Weights of a small GPT-style language model, trained from scratch on English Wikipedia: 3620 steps.
Each number is 128 + 32 x the weight over the matrix's rms, rounded and kept within 0 to 255. Layers, rows and columns count from 0. Numbers have three digits each.

# up: layer 6 MLP up, 256x96, rms 0.22, rows 104-149, columns 0-95
# down: layer 6 MLP down (transposed), 256x96, rms 0.221, rows 104-149, columns 0-95
# gate: layer 6 MLP gate, 256x96, rms 0.211, rows 105-150, columns 0-95
up104:166124145094099144139092127163128066131195158124187142135189146121100133118122124132151157114123122131122088108122135098135123112095122145131131055122091119111184184117109098099123115130120132190076172135116103106097124083125179117130079124137136116068117179171164091104154086135089103122
down104:164150134182146125141144134087118107101042251135115122145141136146167207145151104110075134045150123173083156119120197119149124107149105126113108140110127115166146130076122144242100119140099153143154162153113110120154133130149127159121113096194120057134159103158129197094167119154057116150
gate105:121109131106079136174116103140164184137099145103112141068095109100131066103118156248125131087172122101142124119124133093123145165157154154171083086087098155160142149124161187140168151120134139161156141149146111054143142130119152134076072191143173143113084122117116118119177125124185118097
up105:157180164081120100152132130148163133193114107155103108083080156117127129019134109155097120091092107089176133092128124092113142179159112125117121084129154179116156151112124145144136135122099131158131171103153092099093106087107110178116086155141148095071127138103133154153143093140115100140
down105:138097117110135134176157091196190088108178026110110135040158099174136147167161106161105176020152085138123106155149076118104153193152168129099135152091128119160174148107120132127126142119120174149099151104180094108100144083170106133131131165118077108145137106138115124111122081108181111206
gate106:118140128137147120145138147122122131126136139122124120121129128117134131124107119146126136135131118134118126135128132130137136123123147133146108128137135131134117136118129119125125126139136124138106144118136131135139115119128132126121128125126147142127127127147121130129116110139144133116
up106:112121126116132130131134130119126132129131131110118112144127135116129125119126142130126144132132146128137129141126114136127112121148124137116128136135142136130108109134148141132120120129129134114128130131131140131117130132146120136126140118126113132126114141145135122120130138135119117137
down106:130132124142127136126122127109131143121131139132128144128118127135121124131124138125134143118126129119135137117132129122105142124124121125126126131119129128128121132139126130135119114117114121123129123138128124134115130125131135123126123124130118128118116115128140130130127124141133107135
gate107:116146126181104126172197065126134107083128096159081155108169166108137103152107158076092163144169093139129087149157132132101143054177102125098144212167123209130113114102120095140116188183136108104111161162138147120138153128187183131110100162142127088137163092143093079151084153187123086101
up107:128157126140103150178097118227146081123162095080113146115156167194108116111143191126135129087141106136095114150099135163120128064122166077177115129127165158105074103089067126084063179116116138183123111139129141177161193106124146148099094121159141117161100195099207147055107119130088122125
down107:153116181158100090130122176103142189175203111128108143137174115171123112099174139082140140143160120104126158104176151151073119175160072074164139128185151091103107188058104131127162107134097151139129091114208157140092128116136163096144073101177132108069125147149145207109154130139148133162
gate108:164133100119103132146115151108107077131118089170179181082128105152065135095108102216155131158145120108108136119087115089155027156169124106165072113074163146108176124139129142157139089164134074076166093094169104128119051111082098119141138151202172155150186102100062120092172138147145170145
up108:099141141147084087130136116094153155188105143130103192130101127164145082089121125105182155108141151147094125081108090141099151101132074181116116166109213075102080122103199105056097098147146100112142073123110138113102173182090072085121127069085151121137142143110056152139111076070121123096
down108:132119194101092136119119107151111148152075058163101138133108074122103189078143146044111108104138176134141100083112164137097161124163119125111135140105149213136169081118133130092135080063151123111150130100144077147138139148186217128083142183177095094148160161105107120107081093094123105156
gate109:133129140135150130133152138152129121138141091170129100195129116129130134187114141094129142120143079104133143101147159102110098136136142115115169146055157105148136097136101105122119096123127083164156138097103135136151174140086129133158156123102117156142178108119106125134136153123099146064
up109:135145083104141097121133168123110149147138129205134091162089173130164154115107111107140176154119076117163134131115197112151124159152134130078156091116133138133131106122143164082128103171149086127213169114106171120134167134110087111158155164151122163157130095118160141126131151082121154124
down109:175124158122080106126126104090127176113122124148154064157143118181094169132134072147153152106178100103132141083163106115101130176145140117171170106149091126120116164150116103160133132112109165097108127057108145176080136151142171109099110136153137149098121176080094131129131150066062184083
gate110:168136194139129136099090200144153146054231181174109180092113156111086092105095104133121156205190108093125175128124127156084186056072088128161107099149110158138069166199129148037113144199061138098078157098119189158054093089123137160137120090140142143119052108109188121188163156170135147132
up110:165183123131145094174123129100113098184128054134116110124125094132105096134091202111161130121131135136119165114177120131192128049099150087178087139055095134121135118080131106141146112104163074186146167143132082093157050192047156111129100123124152157155135142139159091116176179161151127121
down110:154146062150189082184144137142125161131098100119100097113178162080126082179091126141104109144113135130140132124142080100088131105172126060150078151121110073131167137063116098111135164170128130157100131128092148130143115095113084168090107153151119130087179156167126091153155130118175132123
gate111:107123116110153111132117165059067122162166083166114112119132110124078124167123058094106166107117151140145115165171147090139079065113142128161159139128153117112060166152128096117128140157093175153136120109128159156152131130156136126148114067141140147176147124071102138122109162065076113143
up111:143155138138167135110144085108138113104117180094108111132140171122168063121112063104189086116134101123124127099124065115124136156145142133130087177141133140064111136169049109157145073103128151095186149102113125197114103160198133127164103133093117173139085140135184183119180181146082151089
down111:100096156181101094110136147116152139120187192154101140084107104151127115098160163039103120094161118139156108131066134171113138145167117149051181094103106059137168129059134103105130117091110124150093123156100103089116094128079089163131132201165123114108161150163116122097086100161057110121
gate112:142134143084099106148106147118163172136104181118111120047081156117125103114100134062141163197172091149168138137137103142140160186117111088107119130072104133203143148125137092179132112116168156115157159211042137137181132095070182146120132186122061106101148156084181063103139119185104116086
up112:127118182116124101137085114173157151140124137070028109116107105137140068120132188145126124180140163123147126209115123081097061101147151082103157105136096141154116138149059077162091201143141172145173153143184060111150100167169101224161102182090072133227156164127139151157120111112102100158
down112:078120190132172130113121148127112197095121131082093152100174125111130101151095126144082152094155069130092152081069117125147086109131166119170105153156130217163074202166101084076142125115141128071072127184175105105158211160179169098145089082106127120181167136157118162170168116137178131158
gate113:143052114129091156180188173140130151102115187110116128145143151123122135079130126172136182185137086067172165154179115164122053138080134060131182105122127101187145082148202097141142115146144114186147122144123076099163132144122161050123146139124146155152062097140092138150135130059148197095
up113:094086124098119105087134097181212125195070083122072129153131033169128177080120147099130091144154176145106208163080075131112157136108098152110146191084143157058176144093113098197044076123100193125196044176150139116093192114109107145171109095126110126156130134180156204107134100092143151162
down113:109151121123195140113122114119095174113201125105119139090198137124105170105176168119081128117158190109121063143099085106158194076131183125099081133121169147045114128170108156103110136127101107132101116162084118099147160111114158175107154057183126092144159143208156125104010112180195135095
gate114:113128139124156155128177162081115137099135061149124135137121074140144159101146138130137080128130136143168080104150137069135143146148129150080130138146123145158150127098122078137128134090138137079107135183157105164108144195191093094083142132167116096091136090141120171076131051115099088079
up114:087126126099136149122141137101132130113060116151108125150172113141109106196169089160130125184156106119133152159159213203140165116147119118083125099138180103158098107106120129128184132095140057133096146080093092110092138053126178117172104129113152141148121210126109086093166133124172132085
down114:101133117083161125126107180146159085114128126137163137137159111125150154076145129080148138138139114098095075083196096082078136101167094096148166102149153125097103129128116105148096130067138200158120161178149131147123110174147094161149135127141097120135119130162088152080098103110147086177
gate115:111122117114172135133109129146132124163121175172177158150143124108187094142138073062143113180132095080140129088114101128120150107129133145149106084105184071091083096106099141068132059093140185113142149100139123196089166123142073090201135127122129119079105127173135172143139103045134116133
up115:126169114128074127077134110184141090110101097154115087083104106162085137122155108136166161083148108143146157086155162146116094123117141128161115102142155191156147094112097049152193156145132070117140133091107135133103086149116104124077147092193131173157106199135147066121094196112130191086
down115:118152092134137120138134129111175107122218126127118134189175094120103193156112123186136123179166075137133072098111115137118107078107151100108134144113122134093162140137146173117073145143088108117138134140035151119162147140124173119123103130144111112173144139133129165126150075151073180080
gate116:140140091154134093107131139122113192093138138118119179115140081123139110120125118140121189119135103144107158118092145103151115110142145142139152155110135147105163094154104143100146137113119143122139130101123099099142112101102116147102149105055140165130163150128118132118152083148113154131
up116:145165155115118168133114105109128112170125118156090112156079158113131120135096155134149096143128141093159097123168102153079080160130115098117097123116126125164106147092128118146130123144145110125136119153143158158136127145115163112112115176148084120119129091116172110135093178124139138126
down116:180149097143121114118141129092105156104054161098175115106117140112163136106119118148113144106124102114159140096114139168161117162134162131096140152157164123160128085142066132098088139143125131121118162099159090116135119096145128147099123100094105159129145135100116153143154119173132155133
gate117:139197145138144136124147094126130162081076097149100189092114110140104130131098166131105189080149134153136068118116128165050113114088080079130075158134131129114150089119130148134176132155104096102123107115138092119117110184115140120145154121139150155093178194144142077081147179127135148134
up117:120163111126140138088189089087130149184172139171101071134139126189152145119110114099133149098232093062090132123120117164128146137116111164137122129110109197117133134122082110153158118109120169121072101110099127099159120169203106154084175168169160147183111113133128132114155149131117166058
down117:165147130134128127132129104185079116168132090141145069157104185123151079141145122150091149107106144103182141170077132161099100150051132180106117093119152070140077074104115065125115119155152116111135155131115062102103120076127032108103140120077138105090142116132104101137114106107135135102
gate118:146094109116166150199151107180150110127103140157148159134097144174132108069127131120144088092177182169148091120141149060116180100157083052140061092141183089141152128212117133116101109125045134070127116126128158085096205110084180132084126130092168135148119128147189117138093143091122196135
up118:141159193168116171116074132097122118120111079078177105134096108085109181128126089125129173098106065102108195146132097173109047112186189174125114169143079138106123138079187183168083141164154129113136143110110033144120099101085161124148114153157079152078162081145092156125171114128132047126
down118:139136089117102139160124127114114144121141161096136130044106107117117183158051173046116132212096090097132118150197144193116066108114125171137095139132141255152106141130091136107194115075209124122024124168116153146198075227151157162110142072172078164152172148131120100164149102133134114165
gate119:199122190121118117105121036166125169143115175108115199128080169121139103074205116094151111157118131130134167161153052076170124079117143135171084128141101120108123151111133166118117160090093102104114143125091120082133115133098121114130114142143119141134112071155121052107098153101128091178
up119:163144136043145157150168180136136187174108100146131175086152064122129122103102142124153138113051182185138127197129102188135132129168138138130155151198165136135145121118070103115089060065151155090118191174112151165154146112108113129194170165122171107140120132097179113117125130111154144122
down119:196136146221142172071125097102139089117185142107088118126106099111071097155157092173099145158119158076096121167160140117131142127124132105167104123158140127174181094111169128099079110158096154072120092125107153160144122115186175181113147139125130151162113112130184129123109110158128105138
gate120:174142125108094134081141105133126181189110136123118111072093171171082127094129158106152125170141088083071156122096121153099157144183168104161105096116105191109196064099141188163145191167064126133177072105133067141146061151107166111174162127153137112138112176094133119114147145136117127137
up120:167125103161147143123122148150147116100131143126096129164104096102199168150074129159098109116105127138091128090079183143165088136150141190092134162101158139076124087101138155099164087127146081194100123156149128128121105113096122099161145150131165144131186062112125165139098077124159122173
down120:127130173119108122143132126104106150196076179149154081093167157067093094121129202142130090115134099114118112140128113115123144165154168145147126087144085119100091137109140134141110163108159123092212188096102159126134178152170155075182136136131109143170133115154185143155077197130233115057
gate121:110173127106129098144133097110139122107134132143150131123134096110089142169156130140130171125100129103149147135136152092121085122109133156093142124155094138106151140128126197150119136117143127129108148116071110106106137104168169124122151092126148170121128095144100113090131130105115149149
up121:166083143156123170123139126152129133138126124110105131127117142153158130080109136087154132102160128148088115138134129155119150111127125108160140147113172127150091132127119084119129115139132126140163113164184129140146120154099096125111114143134061145134138171123156137147132123148147095128
down121:182164098122104181164117102085131133116150140141140101100105120141166134105156192163186118149080173095145099138141110116124132097102128109116147120108075100126125070136072105117120139129158101141131124113132116122159144129086112150083123113119129114145120119147104125122135090112110171125
gate122:137116130081120160106144137149123158151071175131122094121136138123117112095135110140190119146165094173105109099150147115132187151135099166042185136127094106113105118099075128126169089135182136156128132137090153152093150181078199152177122133176110064086106151121118124099128124148078083115
up122:116162188159148107159114121120182111179171163112172151119095123071134131137143098072082123118089151159113142139104161141199136180182131115135173210115135097128133099156101101187092180151091129123169192127141127158154105142126168083119125170087023093151128108100188135145131120122120143160
down122:182133150085144123116079120146123152154220140205106106140103138113119078098125176194137140099102172050102127127081089121160118065117125156135161153122167138117123133118151123097189128119223127163092137142131149130092131144152119113068135090107137068131089108089151158123122136140199164160
gate123:082110108062161149139150079203156098126118117104069162099166124213145128094174159178097142127191163108152185095073136199178166163111062139060168122094172143129094069179124107081134120160119112162120201069080132155095073143112165075150075148133125135137187112210138139157142114187136177120
up123:123213150136152170139172138104106117186139179206201119123124118116173126195105138118167165158070133196143143132198157159089128156175125139182068192062084146151204177099176181100135057106130107160158101130105093171142129138161102111178165109082117104138093133097034154117129154121085098139
down123:130163154183155164096120065134146153125186069190158117136169112092107214178100132129209123241171104082065078123075094085125126117109087093181151107093096167136131143155131209084164131094105101132118128080176139097161159167217088083129163117103110103133099198134079131153135099138156089114
gate124:131156124132101140056119103110164116168125110135172134084094082107129126097111149145107131166163132097106151145146172164120088136105096144096145115158103080114135130144156118117134119103140120156148189110141073186089182092110121108143066111127185131121161109094085143079106105204171118122
up124:143093137113138145114140155133082124101153138116150107157160162123114142125143138101099128108100132161143111128171079106112154115099134134142155111114076157120144145104108132164127140158076144161121127129110227119122107171145181119104134102147069106124091130141113177157177140093123083153
down124:157127142124138058146127145166164123088137167079153075161104136185145155117146114157099128088078097157157116116126166184157135111162133129105148114118090131132152172105106140097141133173088091135084084149115100121128119102099157100095147154088101150130112123108150122147109139102060071158
gate125:106146175170153090122090114119142149123163089099158193146139164129209107154058110096157139036075109100154149099078112124146129089165112119163140140139166110161080121193198141107165119127129160126060130162158140132141116101178103091169120140105100092135106106045164106147074120132205169144
up125:137131113112117201076199090172124150144194131188106126081108115181098135066194119137165154150172119081118103111162084077143170164134062115133052108086139121107183163149120155210115113176160070122144160112124091124191146106122148113105118111119135138152163118161118186086211127140114113161
down125:231133124127056111062172143171048149118111164143089135080099186109131191083132098129075123157072165153110120112126169132043057168133150129131079078131110182105113098143089128078180141065143083155183101081091101163155133162203174119113166157131177129158097159195158132097114168113201099101
gate126:114102094151115110155166132128100206113101094146089211119105142180139157120113132148093100193114138141119114159120141158143143107174112151121039119131150083068111143115141128150198136144139118147121135107131123159144143126116069107095119142154131177116162127137097103180163166110167068150
up126:152129159133173092183090116085104130137150161103154094108146100130109151150151123085128097141145200066110143190199160124151071156079142092194114132174137127198053153097122100123120102117119104166180084125112135153121139085117135139124120085134126126194135148106162118132133107163109182130
down126:147116159125140138070160143203117077146182159136140158159112098088137113087115117158120177151134094122148123136121137133117092173138067087126154150066151144120082128147128127117143112067162183142142097158114139213144123147082106131118114176081091094172059132144153111166093147120134120186
gate127:091097114145071128108127113136166120126095088144054068155142148167106150125118108113100080119141137111114103071157125067090092139173120047183138156157145127139173121109151132133136169136151126138081118163153156112148155126158140151131080132134165183146162153114089145174173131163139135083
up127:114099107077136106137089130170105114132094168156080134102104176166137140098159128124130112122105102188132159059103131117113116109134134141102095134138143128143141170131169119187131105131187101124135136166159157100176138091111095138138104107103086088100066100117107144104115170139181171117
down127:108093086143089104172136101111140152150052180158133079150160114103117124156122055175111143212095165115138162104150111069150115158157063156177110144131153133106173152140130092099141150161166161106164115150124105146123100107159123104079139094087143181112097134115067115168162135191184112129
gate128:104105090135123152088127152086150093129140136207134103118118133127120153143103090176155152146136072070186172062128104108129064103147104145076122118118133144133126093088136108142163182086151105129105158104139146139111155084107154126152124130181122070195198035122098205143125170104202173141
up128:112141078079198102145193138116140179092167126182155201103106154168128174152169155190177131154110145185089111163089109164151104115134052140149093139148099112169061135179168213138162165137180085135159159241117168075091171137168140082110178131224111111128166107064101209098139063097147109073
down128:190090194142187155137110087141105142140168148148090130106125180118146164122210071134123142126126168133132124066074178120117145130049127126143072129108119091129144189155096089118206148134184153160106172113190140117147114129116167125101163071091061140083132197117106114156085079142126101135
gate129:117194113118087113148168103168101132106133150086125119183103126112088130125088122157145103146124135114131116043106093133079106126129112127216102089159083153171111101122159120133189136153182104116110177069118112192130142118069070158149105150117163116150100118162056171163131154148094122131
up129:118190168144131124094100142054124152099101104066161115077175079127144179150109111093108183146132110137118115122152108155143114130171150104136201108143105108156200074108188134139130104096101099114060121159154105156153079093102142148094112112182121102147104140172116151115109126105201116141
down129:123099143152073101135131044104094116187037096070134133148128105156129076138097059186205155193143167150146212120118143093127096119143147114197115136134090094157118110137155082108183100131133162137144119095139118149112118133146175110119122161106182140159077152074136104168095145093235072124
gate130:143142136153102136169124131129187128152180096126171062137095129141069082126124139124155158160104144122122100162108122117127051142195120072172078161126138093106155150117149144097137093152147081143153117144149178093142127139173134105155075135139131129145075152130103128168097079166131125156
up130:184193107133157165102155084041078111160126106151187122132152088102108125129129152093111106110127127120108093153142136092090136110063181170155153091099093101152136136201103093138059177140113158130098156107100096096126109080169079122126079110105143104120138193140083117126120123123156107140
down130:156096134146120134119136120124131119114216015048083174119081158135110116149114129133145182176171153096148108135118147068112154150099133135120103170102106129086134135120162160113174083117127117135062097161083119135126107156147088153095175110130085063065106125128136157112101121082186131126
gate131:105122116161169136111149081112135130115116161214093137143113061153201121099119187148100185111117065149153093086099144098109107061099099123077143110107113114113042116104159113113091111181124164106159134156091114068156122138066109155192109171172149133122098059125178084019138174173166169093
up131:169136125124111111174090111128098083142153188154180107146106151133134182162166086091102067182130131098089166142144161104151142197153192093144107130109129097101153166160114112169115249144051144154076189092117144183117081151074140145143155080133103093160113105180164123148101122138071141167
down131:023151083112126119159115170162137115195098179124155106087162087137151148126125083137105113242164131132134117129097102093129111060147119029097129090128123171114164051156146146204129189091133144205133177112111116112183086139122184134067137114185147141085152122131149149127154101129054068138
gate132:122177133163155121072083152111137143167163147106126102183137101107133094101121156126113104157140135111102147148088093145117134105086125118117214148089119097114138099166141141145108157120156180174130172110156187081142095161143089170141127177070127102080135166145170134119117152082141114110
up132:073087139137135124150095119175125126125126107208110133124125082128110172104126142100139085119129136116138125099156104138116056144143151137117143076147180108175090073121134101152159145108145132084079137123160129148107136126158115150092122159140116160186159124102129163139132154130058086146
down132:101136131158063121118149092147132156091058131148126117203108168136148129133118144149124122120122154172126141118155147130136130109140120122124089119088094094139126145126129105130141111074116179148125106144161135134112144128132179117172093129146162131129217128114102119080119145102132187108
gate133:120104208184151036118176140155128191131166056147113209127137178155176143048134132128126090120159117096175161107041093107141158172116110058208071111150116118232133109185106135134111121162094079186118082124119114148084165135189137058170096141105111189138226139165095130141129130131141185093
up133:117126089084107188123070106048183135115057110129149124131138124072097117140171114103138160139141079118046147104180113174136067093136115138120145189145094113067130197137110107158149079067142162088170095121144110141180129080144121133106121178165102102109081099111108113131121110178132184136
down133:141167120113124147149168164120129080099000220138140136126052106072120125117113081155192125043147101161065094131075142095153125126176152152107096110111135119058078098089123124205104100128124128099131114063185180145174107130078154192109142177137157101118081125092112155107119146129165101183
gate134:181090134187057144132137166131124164113065113179116084133095127149124171093100090117100158082132110173159077112137138073114109100142102183100135167093117149127155153140131143098164106156135160095111127181168107119150101134159073101155112132107136098124137108098162142156154132082150079079
up134:105144142071123085052094121122183095145119136158149122146113089163127153072138141101087154118112122191125142090157121166154077077077097193126160132132175171126152146090074090125114128162137159141182158116145152114113097144166106118155116135165099127123100167119154145091093040118139119086
down134:118137134162098169181150112094097154192140116081122113107163103122119095079105184213172112114135110078150116134086106155115123127109120154128132120084068085103082058100082076115131141143136126143123155066150121113090131074140188107137178153085142147102065129163113156161155163181172100113
gate135:183199149140127140164154136131162221116101172061142163060064144152141100115176133166131174100154185062157142104117138127082087141108130100128095158122102155204070037112061118151095132115092056127153135167111113146174151143156067136161135118192041132112143143138071079142156119035096106119
up135:133106075057047097037114136154102178166126086095104148206091175226127150175237085088085135148094080057227176149100136171094152041156143066099210103109046156066156150131131193074114110129125176143115056052141107146148071078067148136204155166092220172157049106091129139107137115171096100132
down135:134143101125154129165139115138106073139123131122203162146081059163095092188061135157141177182138096123104101143105143096113086127148078162082153138159169164131067126221122132085151091137142126137112173106126095122098180122176151107165091149094100148093124131126123098128167075117103105094
gate136:116127147101180108126186162079135110097120081085122165147126117136143144160069116084120131154097113139104135105124162122122133067087090145129113142184131167140128144150158141148189125131099145165124112147112172164112096171122129083165180153169104147031074179091176139163108137143146164108
up136:065105115147149085193055123172086100115116163145140121117149144096135114141164115136105131119154163120165076166122100152175118138143137123150143137191101149097134107074163098152138148182111143082142091167135141170097150101196167081174179132145103128186131087177122188159125097158143096129
down136:116094153118137066105154120090185103092076104110148126137159143134158078096145148143126135113139114176203170113124118153136123125121173138105116113122173111083101157120130139093109146080128099144101116159151148189141153094127112063118098132100094125185140069154175109167108140116173123123
gate137:076090128070165091134107189142191168121140086120117184128129131175169115164153077089207154185085149151123163048048114106171145127099138142068132153112158074128076119074157150183177190159147130129164160136122131058119114131110115123134122080192124175118113107117090117148121184147123110144
up137:094120139066127085179112194083050164183106186102106106155073171179099097099137163148113120155145154135111125099141147158137138183150125097125147168034118181144147119102117101137145196094088100179133119101103158154189101209082103124174126091167151130164156148173107058097098103178119111092
down137:097099149116159156078170102150116115130191124140120148137133149106149097194188054159125137232191141125133179128151115115133102156106093181104134149103104084146091145062128110193174150168129091124145134094174099094116119140179098098164075110086110137122128100067115142102138148081090173092
gate138:075124173085173104144129134141098119158154128154138158100092170132111131122109162091191149171119065108119151107118117133151120107094132097164192170134066158180069176136152157124142171120165191206088147101071056119120176144149065119102146118096114141134138126157135149098083113123113145125
up138:129117143091063156073154100133156084169155140143120101117127106104183179076224143152122176111105149132134137139159108163106107100185152115174155108099136100100121105110142130152107141087135054063178121111188157082189123147083080070131124130123143117149130080109118167111136105182119134170
down138:117119109100135138132171174113145132153121166155164158135100173152081135125152103127128123143136126099080098081087124095097072149179130120128171216102133088167130169132127152113134141138103188135171087203106094111101095091144131153119155102070110138132092199128120108141132089138172123101
gate139:059138096137141143102097127082150080116086106102162102197129148119124125118189159181104097123095168188142198083140098064145194125121135173124126100110093172082182137143128171094096132085110092167105130139163078127120081094146086163112155122163127057118139135071133121159127120151150112141
up139:133102125132150119129139140101075096168148152134112121152090055154090138153177130089109143149127133174135145103131151138132125117128118127205115127092154122153145144119131109097087093128156117111207118151097147121064132119168109136139115134149150138187151104111110180107133147105051154099
down139:151124135130139135149144139122144107166146149137122134153137133138096143085170105168135117087131123185142164117130110098114078128140215095115119112183150180173067150134147088156101124147121181145095152168066031161127066110157165150121133136111109126126121114145184116151110166152072135146
gate140:106116151105141128161101119198194134162115141170098194142137157083169155116159121178106134111084119139105135204136122156109114106098123135180144182186156158122116116147152170161141106172169094107154151122201170133137182061146054080160101187137138148177145068133153077121098094200151200149
up140:136199092104096158094163127148100100204214138165083133095079169104092200096127129070137174109145148073109176140211145176094145081129130080079133077109099107126101130090150151106166118088072163123171171125151119113169143119122110157105122120170148097102099144142140158147122163115137104140
down140:118125166132062142164116137112082124105137043124160191149144119092166079143196138091149089136100154131147194161105057095116166140125165158201157175107156115135125139136144140097107138104112102159147141122104081157135103182084130158161111115139192123102131118102081156126144144162176133160
gate141:083106155128124126155115129104132156165089085106137084081106103132112141132100119091110153069120106110129166170150122164122135154156159119131160175170111103173156127140144142128079159149135152128117109123122122145133104115158115132088118157172144127165080091178165132159108102134099104116
up141:135106102142112136118141127196101125093122110108153098145075143121098127122143127088119132153126143185132130144115153105137094157138155173139164080140157151123128134110193127148142171109146116102138141173107125123115125138154204056138103133141107131115095148134132156197136089132190158115
down141:118138120141143113090109119089115183171122105154176173129146120140166143141166108097108158176136133085103138138172105108098100113121119104072175132118122128146125072118122126161107093120096071111152200118116139145139102090104115125105127130139121108135123110127131180154150172147133139094
gate142:128122081082121083087096118129141170109112153114050076188132041144105075102126188136133183147157139150116122138103159144080163106126144195106108182186149144125092127115157139177103157102115055198076109123194092138088114122136151126149086130170142105121169162140071117154172169201171121176
up142:129138135132181152050094067112136087118131161126108107168180104073144142116143074071089153130113083136084178136171134084067059109115129106160128145176134126111132099162172116160106124069112134155118119099154110142138087134161142190133130156161131062185107095066151136161140140164087126152
down142:130132194164150091164100110133111135173106129128164140124118185134098084165157136178165154068146130095104089158185096123120131160151096165168100087106092099067158112113138132149151087130153089083099110090151132132123130111183178124098143129118118135137145186144156055122154112135060132132
gate143:159169068115165133107164156164101118162101121124081129134090183164138105084149169121153118104151149102171183088124080173137128118080053179150118152096142119052120139137214109148154127103167092134145083133139159162195144150108152172110134067176065139111145073121176148076191084114124157158
up143:144154106068118156099135104157141105208099093152127118038101137122137111048152164173058122061120128091204142073136138120112085161128095181139130129138154148096184159123134094147106146155107130138113138129161119157161166101073147172107131103083163112126137118087117155108174121143127135116
down143:144164066136182127141172093102153155169055116075108124116165102180110080172126108156073136096175123107130139112155094173088156144141100155126099066119122067097143083135092164103090162081166106136108136071172122152156148075089054102131101165095078123083186181115132129132159068095072184110
gate144:118173102137091100163159124189182069069096130112084127220161158177126152096144175116156134143122219082127173093145082115111155143101185196125121129145088093195167125121148132112194115145193144139171150120180158134168158174120168127147096163111195115104164116157164101142156161091144055130
up144:097126158159147111077094117161089164106168098118224089161117086178140146131096118181145064112141106132046141134142142067086085153125053089115143077152115109163020107113110143175197138122126097125174110161081105107100128143136147051125158136163132099179071169163112240111103138131089144115
down144:197169154145101133190110120056134137120143133177078170131124088143101144151157113029089099116174179113159145103150098148151160099109101154140152124167139080156147189132101157102060077118154108170094169125081112102113137113161100205082116066122082076083171097079212108104150127158082091071
gate145:147136153091131145148100137071090151165123132096077094114124051105084146088122134177125205140148114135138172166173126166130104097145165112120118128157163155098200183151122120097097156123128124131153130126097133056136175127098103183126164101157129102100104122127105160113068089117170110108
up145:138136124131138125111121104075087111113188116156094128122130065147096156101073109126111121086091143155092114176105157142171132116109125163095154132132178144083138128142122115124090093127105128124142186120108151114133152171163153086136112094149142073125096069068136118152127162187113107130
down145:184119169171130129150176117134142102146128070110104128156092212144069064158128157145137135164122154148069126152128075073081151130151128120103162111150078095188134050109139082149143106122170173150118124118133114153153155107090098083110123170083091181093129111149085115127113132076122118169
gate146:119119101148099095116179107119111111141093177242151117160124157130146152096143105154094128165138077114140136071085165123200140123152176098179168109126092143109175154138145130091058110120129142150178149109109056126094158156183100155151115066068079105093133140134136104121091080134142135117
up146:142092139172124102121130169189142078131131162112091151079170128106101134176112118169157131150086117116109139135102129112087112089103119127148092117071175159111100198161114196142142143156130130122130127126139148099128135110053092084110135221069181100136146096131186105112154144117133141117
down146:127146187137140143136137205166167132178113143141135133138144073084110177098092108179097185142128119081118139141100107139164115098118111130105203129105150160131121139098159163089153088159127145097136119182144122133107144109130090107104179174113143062135100103140098198082181140155177142095
gate147:111128152132073106097104083118137150135074072092120131084164131154158134084190121086179127128190139123120098103125147095127101124166131144150173083112171138155101208179141174142155088143121187143130054152164079081173076150089160131199042132090099115148099129118070148175129147150089125169
up147:135158173175133131137152111163195118095183124115130131136135151088113077136099079194147107186151160129137181141143094082155154153136116080130141155123142092169105105089111181148164143141112116093168164183133142133150162109149122136120124105141139134132144153106141101113091085097125186135
down147:102099098150149111160101137083071144115097255145170137120093128122159135139104136147070109125084136146119059075148182135111102083132149164074135121126133183115121140181165087125047113110078116164064074103080145106132121170142127180132125130111163099112183140174099104144095087119132102148
gate148:161123141176166115157133083163184073119059179100199147160117085091099129167143147130096147082093094117106103161116126194185167120160143116155186075185109191131094124142178179129121059183156130125105099177200196138136141090094106114184136134135133148127078159116150079130181111183117187155
up148:152124090133101180152182197129123118143124121135160074111105101169144170127082133175058143180133020123143143101174101098132125129124157125118076069103150122086153142057122137186195147103126167142151154133140170115126058147134155139152113108127135074129224129125122091146122148161105142140
down148:146143130113135168157142197194159138080209128103100151139136150171172128156123126158137105151163180099144153077151112132113156150118140166120139178118046046206107138149134096206141147099141149136155152179137113093095135117124145168159118109192101095088065109159182167187128136149093151128
gate149:142150139126114106061155109119141121165147087120133130177077117148144153101194089156097147088130127124124163172084134158157116132107105161172134051192143087131137085119109123145140123093093113132137137123155155118164163185131070108177099129105098086088118164116110107134146139147113121142
up149:127135113121108142100102174117081126133099097140130113182101063134133125092142110111108191111098124069167173195119122102183129137126102177055173121146071129072118111135114128109102046095124110127142161173105152140156151094113134155067152132158092126110132120066092057111092185139085127121
down149:168122130120107087116128074215145136157140085071132103113130158130107070204119104184136159105148132230081061062065131161114086114141145123118119143138207127166120128143178117132097137107153128173169129078125112110116089163186113137168147130102142098178106101116126168128189154120109106163
gate150:151111103064090160128060102130121124110152097184089073077146063071079095124120187139073162176112140115190122092121124126090107122144177165092146159151114157114127124150099183128121090108095111108092073091115062066117107139215142145135151126144106121130190128104143141145134156114145166073